Each number is 200 + 20 x the weight over its row's rms, rounded and kept within 0 to 999. Layers, rows and columns count from 0. The size before them is the row's rms in percent of the matrix's.

# layer 3 attention key, 384x384, rms 0.116, rows 112-127, columns 288-383
119,186,215,202,235,165,217,209,169,169,217,199,183,224,189,202,219,233,203,169,222,198,223,150,182,232,182,225,237,209,203,172,181,224,186,194,220,191,185,177,192,217,186,195,218,212,212,200,191,226,162,209,177,232,214,230,172,179,200,241,179,195,202,201,175,181,176,186,194,202,235,183,208,178,199,193,182,195,195,235,196,220,191,222,183,202,201,169,216,228,213,158,175,216,209,196,191
118,198,230,202,220,196,203,200,192,185,177,210,199,211,265,181,230,188,220,227,235,204,244,210,195,193,230,194,216,216,195,193,195,217,187,174,199,188,149,189,169,209,217,183,198,213,164,191,190,171,193,223,215,190,189,193,201,209,195,180,208,159,201,191,213,221,196,222,204,165,223,219,165,198,248,180,234,212,197,190,189,184,210,211,174,191,193,212,167,197,196,192,203,194,198,152,219
117,222,197,202,180,173,169,241,189,215,222,215,193,172,201,209,180,224,202,175,191,180,202,175,197,167,180,186,182,171,198,189,205,166,228,197,181,224,211,188,181,190,188,227,231,214,182,197,221,204,182,217,198,199,219,195,217,202,192,228,187,184,207,232,218,209,204,168,216,191,185,189,205,204,207,240,191,211,195,201,159,212,202,211,187,243,203,191,217,203,221,223,204,206,226,186,198
083,195,178,206,210,206,193,192,196,194,212,208,204,185,193,155,187,232,172,194,214,217,210,172,202,211,192,198,199,213,212,195,186,188,204,182,204,205,176,218,193,196,210,171,173,205,177,199,216,189,190,243,170,193,186,183,239,208,191,198,232,196,184,172,227,203,187,186,203,220,209,192,171,230,222,222,197,219,198,219,207,203,177,187,213,227,213,193,220,191,204,178,207,189,236,195,187
138,165,181,217,173,211,216,216,218,201,203,177,200,166,209,225,207,219,197,188,188,211,204,205,179,184,165,184,236,191,205,184,194,201,199,212,176,194,226,202,202,211,195,185,177,206,182,186,220,224,202,211,179,207,158,232,215,181,205,201,193,155,201,221,201,208,164,188,201,200,198,199,215,243,172,215,204,184,229,226,185,188,151,204,215,198,210,163,241,177,190,183,191,213,190,175,220
104,203,175,174,211,213,219,184,214,189,159,206,159,181,187,180,219,184,206,187,146,212,194,202,213,194,181,193,219,196,190,193,221,220,226,219,140,175,220,195,216,226,195,185,237,200,220,185,198,238,163,202,188,193,167,193,227,217,221,192,170,198,175,215,205,212,214,215,234,189,241,218,186,179,190,200,176,218,192,217,210,213,191,222,172,197,203,229,218,199,181,185,185,183,195,209,206
122,189,194,212,187,179,195,196,182,194,173,188,208,223,205,225,233,211,202,186,209,219,196,166,191,193,210,170,168,194,196,174,205,207,185,255,204,164,197,195,197,194,197,210,187,206,198,203,227,223,201,205,189,195,200,188,197,198,177,204,193,198,158,190,174,188,178,188,181,205,152,206,186,199,203,184,213,202,252,226,214,199,201,203,195,183,163,134,229,188,215,205,195,226,169,190,227
103,211,202,250,216,191,198,191,185,198,192,197,172,207,159,184,217,178,161,215,192,201,198,203,237,193,190,243,193,207,192,226,231,214,194,217,215,194,196,182,192,214,185,219,245,175,227,197,204,216,184,238,185,211,236,199,191,198,201,183,195,175,189,170,186,208,197,191,173,200,199,235,206,237,187,195,212,219,200,176,186,220,222,177,197,182,194,201,194,187,192,226,194,184,161,216,215
117,181,192,191,207,209,163,199,179,233,198,254,199,196,213,195,227,205,190,162,213,170,210,192,221,189,195,185,202,164,216,173,187,194,163,230,209,210,203,189,186,194,238,178,222,206,157,202,198,208,206,217,217,201,203,201,187,205,241,181,187,202,195,214,186,195,194,202,146,177,218,220,206,221,168,208,192,172,215,191,206,160,177,206,181,200,212,220,191,211,181,200,203,200,219,208,188
122,170,244,238,184,210,194,198,174,224,193,193,214,208,189,195,193,204,189,212,181,211,163,214,167,192,206,223,191,202,169,213,221,207,176,224,161,173,222,183,210,171,190,226,199,173,187,213,202,233,201,217,180,213,191,172,238,194,165,176,204,177,194,177,171,242,201,194,190,216,202,198,208,188,214,211,190,190,194,172,217,185,164,171,241,225,167,199,197,186,177,229,188,160,196,228,212
120,185,187,185,218,215,204,226,202,166,180,197,216,193,247,189,203,186,221,237,166,203,197,200,189,192,188,187,231,197,223,172,178,233,242,218,219,188,170,191,188,161,188,200,211,228,210,195,200,175,216,159,216,205,198,193,213,206,245,218,177,207,197,201,179,211,213,189,202,221,219,218,220,186,195,202,196,239,181,213,169,215,178,199,237,191,225,217,198,207,222,206,210,178,233,213,222
113,203,195,216,198,143,216,181,176,217,194,187,189,208,210,184,198,221,173,229,205,204,180,198,226,199,243,183,183,229,202,187,201,216,221,187,201,187,203,173,195,172,192,181,195,188,160,247,215,207,200,186,164,218,205,209,230,200,157,199,182,182,186,202,163,187,176,205,157,190,192,238,179,211,188,159,205,193,215,175,227,148,217,206,186,182,193,210,217,212,172,197,203,171,179,211,221
113,235,209,213,199,199,160,199,192,198,168,181,216,209,165,195,212,236,191,182,183,235,196,152,201,245,206,204,184,222,177,203,196,225,213,205,202,186,168,197,208,212,196,212,210,194,203,165,218,176,167,208,174,190,177,151,201,176,187,170,199,172,177,184,189,243,169,193,232,227,177,210,192,208,217,208,244,191,211,210,185,216,198,192,170,199,182,178,161,221,214,199,215,193,229,202,210
115,210,191,215,169,218,213,205,217,199,241,207,169,150,183,198,200,176,245,201,184,201,180,227,203,175,221,193,192,192,229,266,213,181,174,192,244,217,174,202,166,190,232,192,196,213,218,215,184,209,209,166,186,191,197,238,194,205,186,194,173,194,202,209,191,212,226,194,244,189,195,218,214,182,190,198,237,205,212,198,188,235,197,217,202,191,202,232,223,177,209,207,212,180,198,199,202
121,203,230,164,226,184,210,181,217,187,220,198,216,214,209,182,211,181,197,193,202,197,173,203,198,195,176,206,209,193,216,182,186,204,181,165,239,178,163,180,185,211,233,212,219,228,175,234,211,177,225,178,186,184,201,191,218,205,203,210,207,210,199,186,186,199,203,244,225,202,186,203,204,201,188,190,200,225,174,238,206,201,204,196,206,222,207,194,185,206,205,192,183,216,214,185,197
115,213,155,214,197,184,200,183,271,246,207,187,202,182,187,209,171,171,193,190,210,210,193,200,205,202,168,208,201,181,174,219,181,177,212,206,190,226,193,207,175,196,186,202,230,194,208,245,204,228,216,159,209,191,173,199,205,209,162,189,195,206,223,213,187,185,211,231,197,213,230,174,187,210,210,210,228,172,212,188,190,213,178,212,211,162,146,170,186,194,181,198,208,176,219,159,200
# layer 3 attention query, 384x384, rms 0.116, rows 113-127, columns 288-383
113,181,154,212,224,195,191,217,174,243,205,197,159,218,179,205,209,219,190,202,216,197,190,159,194,236,157,187,172,202,180,196,186,165,204,194,214,180,205,217,197,204,204,246,196,217,194,230,213,212,238,194,210,215,224,216,185,163,234,180,178,208,206,205,210,181,194,193,193,185,193,219,197,185,169,178,221,182,222,157,222,187,212,236,207,213,196,184,225,192,207,216,229,180,196,215,219
113,224,192,180,199,189,206,187,240,172,213,171,188,165,213,184,217,231,209,203,216,199,178,189,199,190,204,179,241,237,184,177,219,206,201,166,238,185,206,194,225,209,228,210,185,205,234,222,204,219,173,253,213,210,194,183,203,186,202,208,211,224,186,169,203,189,182,222,213,171,215,185,247,222,231,206,193,206,210,174,203,212,211,167,189,201,181,231,170,192,193,202,195,230,231,158,201
096,190,211,179,245,182,202,199,220,175,207,165,178,205,196,159,180,159,191,186,185,205,168,206,153,178,188,175,220,209,216,219,211,209,195,198,207,196,215,212,225,200,208,211,195,149,229,202,198,196,217,193,202,221,205,201,185,220,218,154,170,193,176,206,193,187,217,179,189,183,200,199,202,177,175,223,246,195,206,175,219,194,188,205,213,186,197,202,231,182,173,190,179,178,212,179,225
086,224,179,166,231,206,215,183,196,204,197,205,184,220,221,188,185,188,216,145,185,199,158,200,164,183,218,209,204,184,188,232,217,171,196,218,217,188,185,176,194,165,215,185,211,220,213,183,205,207,192,209,208,159,209,165,185,215,217,180,182,204,190,212,212,203,203,180,216,197,167,176,207,228,193,223,184,188,214,197,202,208,198,232,189,206,175,204,219,193,213,216,196,198,193,196,190
114,221,222,185,169,189,214,212,206,213,179,177,212,185,221,215,171,214,201,222,201,206,202,196,227,164,198,220,205,191,175,167,183,170,192,210,204,162,225,230,207,189,215,214,194,179,203,213,194,197,204,198,143,192,210,201,186,189,213,226,233,199,226,181,235,225,172,196,167,196,182,209,222,193,240,190,218,193,193,185,187,187,172,193,204,190,196,209,193,213,197,201,211,216,246,220,198
113,177,193,169,225,204,215,200,205,233,213,179,217,256,185,187,191,238,208,179,205,216,198,192,208,199,186,190,230,210,219,211,221,189,196,189,180,182,213,183,177,212,196,203,190,214,197,217,193,196,187,210,197,203,149,187,198,203,202,185,201,213,198,192,237,195,211,174,213,173,180,205,224,188,195,193,169,219,197,212,202,196,190,212,183,214,211,180,196,221,154,207,235,193,216,222,184
108,172,184,193,198,201,204,233,210,190,224,176,219,239,211,209,231,211,183,236,207,215,190,206,194,242,202,150,185,208,181,193,201,237,206,191,202,190,192,204,220,183,220,215,190,213,207,179,183,200,196,203,231,184,173,198,219,219,198,179,237,206,216,174,196,236,189,203,186,193,191,195,216,183,208,211,206,219,199,201,259,198,193,218,200,215,196,173,230,216,218,202,209,196,194,199,240
112,240,176,207,208,201,186,185,193,199,223,213,210,221,214,218,201,225,177,234,175,202,178,226,229,177,176,201,184,176,233,211,206,221,172,217,199,191,223,194,224,206,204,157,200,192,211,217,215,206,200,161,205,186,215,231,156,209,211,169,199,220,238,209,182,206,226,203,214,197,196,180,182,221,213,203,218,210,177,191,210,165,216,163,228,208,163,162,178,209,193,213,201,204,204,191,195
121,200,168,209,222,175,235,158,247,216,215,187,178,202,171,176,224,231,182,198,189,201,187,193,222,181,194,215,182,219,245,185,191,188,192,207,231,199,181,176,182,211,235,170,205,205,193,209,207,185,187,217,184,215,207,193,171,229,201,192,217,181,171,206,190,171,198,205,185,221,229,183,253,174,221,208,192,217,188,185,204,190,162,195,190,195,186,184,175,203,167,222,200,207,205,196,172
120,198,220,197,211,191,223,198,183,195,206,230,199,200,191,207,217,222,183,190,201,202,188,201,189,204,202,239,172,213,193,242,166,166,184,190,189,195,180,211,241,189,196,214,196,212,230,210,239,238,230,222,190,218,225,217,182,203,180,172,204,222,237,205,192,225,181,242,207,238,209,186,235,215,243,200,207,195,165,209,173,183,171,221,195,231,201,171,179,217,192,195,191,193,192,210,221
113,199,228,181,195,224,178,202,210,187,212,180,171,210,198,215,238,197,236,181,182,189,221,202,197,198,175,204,209,226,205,220,210,175,206,235,193,193,218,190,176,223,189,212,212,200,189,242,241,210,168,196,184,188,185,175,192,229,211,200,194,189,195,178,203,181,167,193,219,198,197,208,189,221,225,203,182,206,171,232,210,214,201,221,188,184,182,193,208,192,201,220,199,176,223,216,184
111,204,197,201,176,227,182,199,215,202,171,163,204,184,175,219,198,208,216,168,208,199,187,222,200,230,207,208,186,201,199,193,206,216,208,248,207,208,222,180,184,199,194,190,206,213,201,194,187,198,214,208,237,223,195,232,212,184,198,223,222,212,206,211,177,199,208,162,196,210,197,235,216,206,207,153,185,201,216,215,219,200,192,223,246,210,204,210,217,202,188,181,187,226,193,216,203
116,205,207,201,198,207,215,237,198,216,192,183,193,206,189,192,201,176,200,231,208,175,175,167,173,200,216,195,196,208,199,157,205,169,215,223,192,217,174,198,193,195,162,193,201,222,208,204,236,207,195,188,229,162,200,225,182,179,178,185,193,230,170,229,173,223,205,222,218,212,181,174,206,209,215,209,179,195,226,217,225,197,185,195,213,209,210,187,212,199,192,228,170,185,201,190,199
123,185,176,217,218,205,146,208,209,196,213,201,217,195,192,208,216,211,189,195,201,162,228,142,215,198,205,184,194,201,183,225,206,227,204,210,210,228,190,219,159,186,197,215,158,181,247,183,195,236,226,176,172,173,174,189,193,217,204,190,171,196,192,155,211,200,204,232,180,222,205,195,168,205,258,203,208,179,211,208,204,230,220,196,203,185,153,184,240,215,198,203,186,206,187,207,213
112,199,183,200,202,194,208,172,167,168,209,205,189,206,178,175,234,193,196,257,209,185,197,195,160,206,197,211,193,186,198,199,209,194,227,223,170,196,170,242,203,163,211,206,176,197,200,182,196,198,214,212,218,202,195,180,198,171,187,204,172,173,217,210,206,218,205,207,222,210,207,175,205,165,182,238,208,197,189,203,201,226,177,182,168,265,214,218,207,194,217,199,185,194,184,210,201
# layer 3 attention value, 384x384, rms 0.133, rows 64-84, columns 288-383
102,162,218,178,180,206,211,205,188,201,210,203,217,198,223,193,194,234,204,219,223,224,192,153,198,185,223,222,186,196,236,217,186,191,191,255,166,213,195,188,202,188,166,190,159,174,183,230,186,187,215,218,202,211,174,204,181,206,187,222,218,201,206,184,199,206,213,196,197,162,210,181,167,207,216,196,205,172,210,211,187,172,188,222,180,217,181,246,209,180,223,211,232,215,177,188,202
105,201,167,178,180,219,198,191,224,233,193,176,234,218,156,204,180,198,198,218,212,192,222,219,217,167,194,223,235,230,213,214,205,196,186,179,195,203,220,197,191,191,200,201,174,190,217,205,176,202,202,184,196,207,216,190,192,216,212,193,260,183,175,156,183,213,215,225,247,196,217,230,177,178,207,185,190,191,185,183,188,184,192,184,189,191,216,214,179,186,227,215,189,164,205,192,185
098,231,230,209,186,199,184,185,226,205,170,243,175,159,186,208,190,194,207,191,223,216,154,191,209,204,198,198,167,165,196,179,205,214,212,196,212,178,185,202,186,197,196,191,193,205,211,222,167,192,247,213,225,196,163,217,205,206,189,194,184,231,199,196,216,189,195,199,194,203,232,225,211,206,242,176,191,248,219,180,162,177,202,184,200,214,194,180,192,202,203,211,196,184,185,218,190
103,174,192,209,193,217,183,212,188,182,206,171,232,184,219,206,244,224,211,171,195,194,190,190,182,171,206,188,239,220,212,163,194,200,214,175,219,204,228,183,179,181,210,201,199,191,231,182,154,189,215,175,234,211,183,200,217,200,205,232,185,205,225,238,213,203,213,211,215,213,163,206,196,183,207,204,203,168,237,201,204,174,231,224,224,181,189,190,230,218,221,214,186,227,164,235,210
106,208,190,187,212,187,140,182,235,195,190,170,204,161,197,203,206,241,182,201,203,169,183,206,231,179,180,182,211,190,185,229,189,203,186,184,149,235,201,229,200,207,229,172,199,194,178,207,192,187,209,188,174,224,199,157,192,217,206,234,172,197,187,199,221,222,219,184,167,216,207,206,262,232,189,197,198,170,184,207,229,180,205,213,200,208,182,213,215,185,247,174,189,219,171,185,189
106,191,219,188,185,175,208,185,167,199,181,236,170,193,189,214,176,193,196,189,200,218,175,205,193,204,206,202,186,175,191,217,176,194,225,225,187,202,227,205,192,193,226,170,212,179,216,187,185,176,203,232,206,235,235,219,213,195,198,197,175,194,208,207,188,197,218,218,179,183,229,184,205,147,202,195,176,164,191,212,206,214,200,206,200,200,181,223,187,239,184,199,208,211,194,191,177
105,199,186,208,210,193,231,193,189,219,226,237,218,185,195,217,168,208,194,211,194,236,203,200,193,221,183,195,184,203,251,177,204,188,180,199,189,173,150,195,195,211,213,172,232,146,204,157,146,202,220,211,196,224,169,212,213,198,180,165,186,215,203,176,186,184,215,203,194,219,200,204,198,224,218,224,215,205,168,215,183,175,209,210,208,201,204,199,217,194,175,219,183,222,191,173,231
101,195,185,230,207,212,199,214,166,195,156,196,185,230,216,180,228,211,211,210,189,224,216,234,228,205,215,158,183,196,219,231,191,186,168,197,216,190,193,191,210,210,161,218,189,218,206,183,218,199,202,211,233,185,199,224,173,220,214,199,233,158,202,201,201,226,173,173,210,160,197,202,206,233,210,224,183,189,198,165,205,205,203,166,217,194,181,243,201,230,193,203,239,172,172,178,181
106,210,240,182,194,207,212,220,212,189,217,230,212,225,216,182,202,222,183,211,187,225,181,186,159,194,193,186,184,226,206,187,160,187,220,221,208,191,175,226,201,192,176,192,200,194,183,172,225,182,213,180,212,192,207,230,192,196,209,196,167,212,194,186,202,177,244,193,187,207,197,209,202,171,206,204,214,202,194,230,193,181,176,224,197,188,174,203,174,195,203,188,182,179,170,215,189
100,206,202,187,212,215,207,249,206,189,238,225,194,199,202,214,197,165,238,175,195,214,224,211,202,197,223,188,201,204,203,197,222,177,196,246,225,210,176,175,204,213,182,233,206,197,189,174,208,182,221,205,204,208,192,198,217,216,194,145,181,223,194,187,205,178,173,236,161,211,178,209,211,191,231,200,205,225,215,200,179,223,178,201,223,203,198,179,189,171,200,190,219,192,200,243,217
104,228,224,201,240,202,228,173,232,218,198,222,208,223,206,234,183,208,221,196,216,225,189,188,188,207,196,187,201,205,207,195,217,184,205,193,184,216,181,210,206,176,171,207,196,204,193,206,201,208,206,211,232,201,182,208,195,186,192,187,192,224,191,185,185,180,196,212,225,223,221,227,202,163,181,191,218,234,199,182,210,203,220,216,224,233,220,173,200,174,208,186,223,196,224,221,217
104,197,205,223,191,201,202,217,212,204,194,185,194,206,150,175,178,193,201,228,193,222,192,219,196,186,182,230,210,208,178,218,233,167,200,207,206,185,217,188,194,202,231,233,186,208,202,207,189,195,194,173,204,221,197,242,190,184,208,190,151,179,169,208,203,184,186,191,208,209,191,210,213,197,239,226,210,188,240,194,190,177,157,168,174,212,227,205,178,213,227,197,189,210,218,209,192
110,202,191,193,193,196,192,194,213,180,193,214,200,203,204,174,177,221,206,198,209,172,232,232,210,213,175,210,235,224,168,186,214,251,226,221,185,201,192,216,204,182,214,268,183,166,203,208,200,194,219,198,210,193,206,223,217,179,196,188,152,233,189,189,211,198,223,193,227,205,193,220,223,207,229,173,194,216,204,183,208,214,245,171,192,190,203,192,164,178,205,232,178,235,213,228,204
102,225,194,212,207,156,202,190,172,191,182,197,209,206,190,219,208,201,213,222,208,175,196,174,192,156,203,237,170,182,186,172,235,207,198,205,191,185,189,200,182,193,211,220,178,186,229,219,231,196,192,174,164,185,167,201,204,178,222,203,228,148,218,205,195,203,222,229,195,217,197,198,197,182,212,188,187,199,183,208,182,192,182,186,166,204,190,242,237,186,191,213,159,236,204,206,180
099,192,233,225,185,162,225,218,195,201,234,234,157,222,183,178,184,199,172,211,209,164,186,164,233,186,199,187,211,169,199,169,192,189,188,197,192,215,169,204,196,204,187,233,191,169,202,212,215,177,214,204,239,186,224,219,222,197,190,195,208,205,223,212,178,189,183,218,185,221,203,155,198,173,201,225,213,190,208,223,206,189,199,212,185,204,240,206,215,177,200,200,212,229,190,207,199
107,208,202,187,208,190,215,198,237,196,200,204,176,222,181,215,216,238,207,192,170,195,197,197,161,143,180,187,201,174,194,212,197,176,199,192,194,168,203,197,214,172,204,185,200,201,208,225,230,163,206,199,194,179,187,208,197,198,200,224,212,199,194,198,212,174,214,245,195,209,224,180,205,202,187,198,207,220,215,202,140,191,215,173,221,193,170,192,188,196,204,153,192,201,203,214,171
103,244,240,233,195,195,229,211,203,182,208,164,186,202,219,209,197,221,207,186,180,173,166,215,194,189,193,179,204,201,206,189,161,200,201,185,231,180,163,197,232,184,193,225,204,189,225,236,196,188,217,201,212,184,270,196,218,215,201,175,209,210,174,206,220,195,182,243,234,169,252,227,205,181,156,192,202,205,203,192,234,190,189,214,198,232,208,211,186,204,217,211,175,220,201,194,176
095,164,183,187,183,175,192,226,209,216,210,199,211,228,167,201,166,219,196,213,186,190,243,210,199,193,177,226,151,213,189,162,174,220,180,163,205,216,228,198,207,223,225,198,199,176,176,170,230,186,182,224,172,198,201,191,213,158,210,218,244,183,206,201,189,171,233,229,198,205,154,213,188,219,175,211,230,204,178,148,186,203,228,214,185,211,194,229,202,200,175,204,160,190,204,240,177
101,199,204,195,216,186,166,218,228,205,186,153,177,195,225,179,229,199,187,176,197,193,179,175,184,194,188,189,189,182,191,183,174,190,200,176,187,214,226,158,195,208,225,187,242,198,193,197,186,157,212,181,199,172,211,212,177,197,178,200,191,207,197,247,200,227,171,194,174,185,210,181,180,199,179,187,183,199,184,235,239,183,237,186,201,177,201,181,220,197,185,229,174,235,170,190,230
100,189,227,230,179,206,248,216,240,174,230,191,200,212,229,196,204,220,211,184,234,205,198,167,186,217,214,225,228,197,191,196,163,214,213,214,193,213,165,210,209,198,170,185,189,180,192,167,224,205,207,217,224,213,202,197,193,168,210,209,179,188,195,162,188,208,180,184,221,180,217,230,176,178,217,227,193,205,225,199,218,188,194,222,219,191,238,192,197,200,184,237,208,167,219,193,189
097,207,200,223,207,211,185,187,159,191,187,173,186,223,231,205,168,201,177,226,212,228,186,188,203,196,210,204,174,214,213,228,177,176,210,190,208,195,219,203,235,221,171,209,177,180,187,209,199,214,202,181,213,230,173,213,194,248,185,197,197,166,172,196,214,158,176,167,214,205,209,214,187,200,209,209,186,217,205,222,217,197,216,199,172,166,214,214,204,191,169,209,231,160,204,211,182
# layer 3 attention output (transposed), 384x384, rms 0.122, rows 64-84, columns 288-383
102,200,218,205,181,196,199,197,197,192,195,164,213,190,192,211,203,211,192,199,197,203,222,183,200,155,217,229,187,184,200,212,245,200,191,211,192,209,217,213,198,214,193,182,187,223,187,230,178,200,197,210,185,236,182,226,204,202,197,204,198,208,194,206,157,195,184,240,241,155,229,199,171,185,206,145,188,202,196,222,214,211,190,182,220,234,222,251,153,198,220,161,181,199,144,201,168
103,197,176,204,198,222,205,216,224,175,196,193,211,198,204,205,202,149,176,216,181,205,188,214,195,208,208,214,197,215,202,204,204,199,202,193,191,192,207,201,201,248,164,225,235,194,194,207,197,193,153,176,188,180,193,230,188,242,181,184,194,251,143,180,207,229,209,209,185,203,242,209,202,179,183,233,240,187,216,185,198,185,209,258,200,195,214,228,185,215,181,167,196,205,139,197,204
098,202,231,193,203,176,183,190,213,164,203,205,194,201,177,202,206,237,228,212,226,178,193,220,216,217,215,198,146,181,223,208,226,194,163,177,223,199,243,212,210,163,204,159,193,217,197,241,154,181,220,197,218,184,191,222,186,214,221,194,166,210,231,209,199,208,182,191,178,208,223,189,187,217,192,199,210,217,200,227,235,201,172,217,256,175,205,179,187,168,215,212,165,203,163,203,183
102,165,214,194,186,197,188,182,180,183,194,198,203,212,225,204,175,168,218,205,185,212,175,149,190,150,192,181,198,191,186,174,205,157,239,164,182,181,190,197,202,198,217,192,231,186,204,184,173,203,186,184,196,184,183,198,183,168,198,209,194,192,205,221,206,241,233,229,180,171,223,206,195,210,182,178,190,183,204,203,226,202,195,199,193,198,221,182,202,193,161,208,195,217,169,199,217
101,213,171,174,213,220,181,166,198,171,206,213,187,195,194,198,201,219,193,218,202,194,160,167,185,176,223,201,197,169,201,208,186,147,201,208,188,193,198,193,209,226,213,237,215,212,186,160,195,198,207,192,191,224,192,156,184,207,208,196,214,149,210,153,170,207,206,229,178,218,198,190,217,218,217,223,176,187,177,200,220,240,197,209,218,241,189,200,216,184,200,163,212,219,202,223,189
102,173,194,231,211,222,190,190,203,197,178,189,207,223,191,207,197,176,205,178,193,182,226,201,175,200,221,217,208,217,213,196,201,199,192,181,234,210,157,189,210,171,214,199,187,209,184,153,178,205,219,202,184,187,214,170,180,221,187,181,173,233,224,200,199,209,187,213,239,179,154,153,208,189,227,181,184,216,167,222,212,176,192,194,159,248,210,203,195,219,209,179,199,205,219,204,156
102,210,190,197,196,194,219,205,168,234,239,246,200,170,209,231,167,191,218,176,209,211,192,216,193,204,208,207,206,226,190,183,181,184,184,192,214,214,147,211,178,178,182,190,224,184,185,165,155,188,225,196,206,209,179,237,200,198,234,186,207,237,188,199,203,176,192,179,169,174,200,237,239,212,206,186,166,182,182,204,167,228,189,186,215,185,186,216,189,183,185,216,181,215,230,200,175
096,194,183,206,215,215,220,198,200,190,212,193,207,233,182,176,222,171,167,218,222,209,207,146,199,191,191,169,190,188,184,223,230,206,171,189,214,221,212,244,229,230,192,214,225,170,230,207,209,178,210,223,205,205,232,193,219,203,205,187,190,175,195,220,195,210,196,210,205,204,211,238,188,212,216,215,161,204,173,214,204,170,189,183,208,180,189,210,235,213,176,196,200,199,192,216,179
103,195,220,199,155,216,196,181,203,187,187,190,247,199,186,187,204,217,197,182,228,201,242,202,172,192,160,153,226,223,197,187,191,194,199,227,197,242,183,193,165,186,192,205,200,174,186,207,250,189,174,178,206,199,172,213,168,196,201,209,214,206,189,178,201,198,184,191,197,197,194,189,182,201,201,219,237,209,180,207,193,207,193,210,208,213,185,191,186,205,196,239,229,216,185,201,156
099,189,191,204,196,178,216,229,229,212,178,186,199,175,215,155,243,206,211,199,175,200,201,196,193,238,219,188,216,182,186,193,213,205,219,208,183,179,180,205,175,163,208,206,179,193,217,189,193,189,220,204,220,238,184,206,239,178,220,165,210,202,192,192,185,167,220,174,195,224,201,195,203,183,251,189,182,234,222,181,187,210,164,194,232,244,199,156,200,192,187,185,234,199,177,226,220
101,229,215,183,177,172,208,199,186,203,186,219,221,206,201,188,167,232,222,193,194,167,226,224,218,223,206,200,195,183,222,221,203,184,190,213,213,184,218,190,205,185,203,191,227,151,154,205,191,193,202,190,207,186,201,156,197,192,210,222,216,192,148,208,222,197,187,195,184,197,223,223,205,206,216,165,188,202,192,211,228,189,212,213,213,187,202,230,205,183,206,182,182,202,212,199,202
104,193,186,191,182,188,210,224,203,212,225,168,175,220,244,193,195,212,157,217,178,202,184,206,210,173,189,231,208,199,186,210,199,215,228,190,175,176,213,228,207,201,219,181,239,174,187,194,218,194,186,193,226,193,177,204,210,236,235,182,189,178,192,196,190,238,240,203,216,192,207,220,220,221,162,212,223,229,198,216,194,188,197,236,232,207,229,208,220,177,214,201,195,200,213,223,172
105,179,193,232,185,218,215,239,197,166,159,179,205,239,179,232,195,204,209,205,213,181,213,203,200,192,206,193,195,175,195,185,197,244,226,188,196,213,196,172,207,190,181,208,203,158,173,183,237,179,214,196,187,210,196,172,196,223,206,198,185,203,200,196,197,202,194,206,189,190,208,194,231,231,238,183,186,181,201,198,197,210,231,196,209,205,197,224,177,190,189,214,182,208,195,228,186
102,253,171,240,194,169,196,187,182,178,186,212,199,197,191,186,212,224,196,186,207,199,182,184,190,151,205,216,185,183,183,172,208,163,227,175,202,195,196,185,205,211,187,137,190,242,204,204,224,172,196,160,209,198,216,204,206,174,226,180,221,156,217,232,199,231,164,220,184,173,218,190,205,191,171,197,215,175,238,187,178,172,160,210,200,178,179,198,212,201,221,226,200,218,204,179,210
099,155,221,215,164,177,211,204,201,175,222,196,195,244,172,197,211,202,197,204,204,203,208,209,223,221,180,199,168,180,168,166,176,207,163,225,181,241,192,200,203,166,165,215,217,197,199,167,226,184,231,236,215,203,181,213,213,212,213,191,196,213,151,187,208,187,196,178,237,207,199,177,224,197,206,228,199,173,172,197,204,191,216,198,211,191,194,193,204,192,204,185,162,211,224,194,213
106,203,214,206,200,205,181,177,223,198,205,203,147,230,157,185,192,218,195,209,213,194,195,202,204,209,222,203,155,221,157,210,209,190,197,211,193,181,196,173,215,180,228,198,205,184,196,211,229,179,189,179,204,200,193,199,210,205,209,245,211,218,203,206,221,210,243,186,204,196,205,201,207,180,198,198,220,205,216,190,195,188,184,193,207,232,206,169,194,186,172,164,214,173,211,210,179
100,218,218,194,192,232,183,182,195,214,180,219,197,188,184,191,222,200,196,189,207,185,176,196,192,210,227,227,185,192,172,185,216,183,211,187,199,196,205,173,228,212,201,176,221,210,216,190,189,196,167,220,188,226,197,223,209,214,205,213,186,215,205,201,218,210,225,188,204,185,236,185,190,182,185,187,203,202,199,202,217,182,199,184,200,209,201,167,203,230,195,218,176,223,209,224,191
093,166,194,190,202,218,191,211,215,193,157,202,220,197,201,203,201,203,178,200,198,188,194,163,183,191,206,166,215,191,183,172,155,173,200,175,190,192,200,196,210,180,221,171,189,186,183,239,217,202,198,195,159,231,222,205,240,239,187,206,211,173,195,175,216,202,208,167,206,212,207,200,213,184,205,230,188,198,216,219,193,157,198,238,198,213,190,198,188,192,179,213,171,169,195,222,216
097,144,200,192,184,189,189,181,154,228,226,203,200,197,209,195,196,218,191,198,190,162,162,168,214,225,164,203,195,190,194,217,189,187,209,222,192,181,185,189,198,238,245,217,183,214,201,193,198,220,198,168,226,187,209,195,213,201,218,190,214,176,234,200,172,217,200,184,206,180,233,185,200,195,203,192,210,234,217,192,201,206,213,190,174,196,206,196,186,201,169,203,200,210,237,225,212
102,171,197,194,139,198,208,198,184,201,197,182,202,197,195,240,208,179,196,205,198,161,228,184,198,211,214,201,235,200,207,192,185,191,208,196,207,216,199,183,200,207,182,204,181,172,227,198,192,172,216,189,208,186,182,204,217,196,179,179,195,206,198,201,206,199,183,233,183,207,229,234,221,226,171,170,218,212,195,196,216,191,180,199,197,181,209,202,209,226,178,198,192,210,225,209,181
094,173,213,208,210,211,201,189,200,213,180,149,180,195,210,216,199,191,173,195,199,209,206,199,154,186,223,182,157,186,234,205,197,205,202,200,185,216,209,203,244,205,222,218,197,186,180,187,191,164,192,212,225,191,169,166,227,229,202,201,167,191,191,192,195,193,214,169,181,190,219,223,187,229,188,217,181,191,190,225,180,174,219,190,234,211,205,182,191,193,202,175,207,207,224,196,198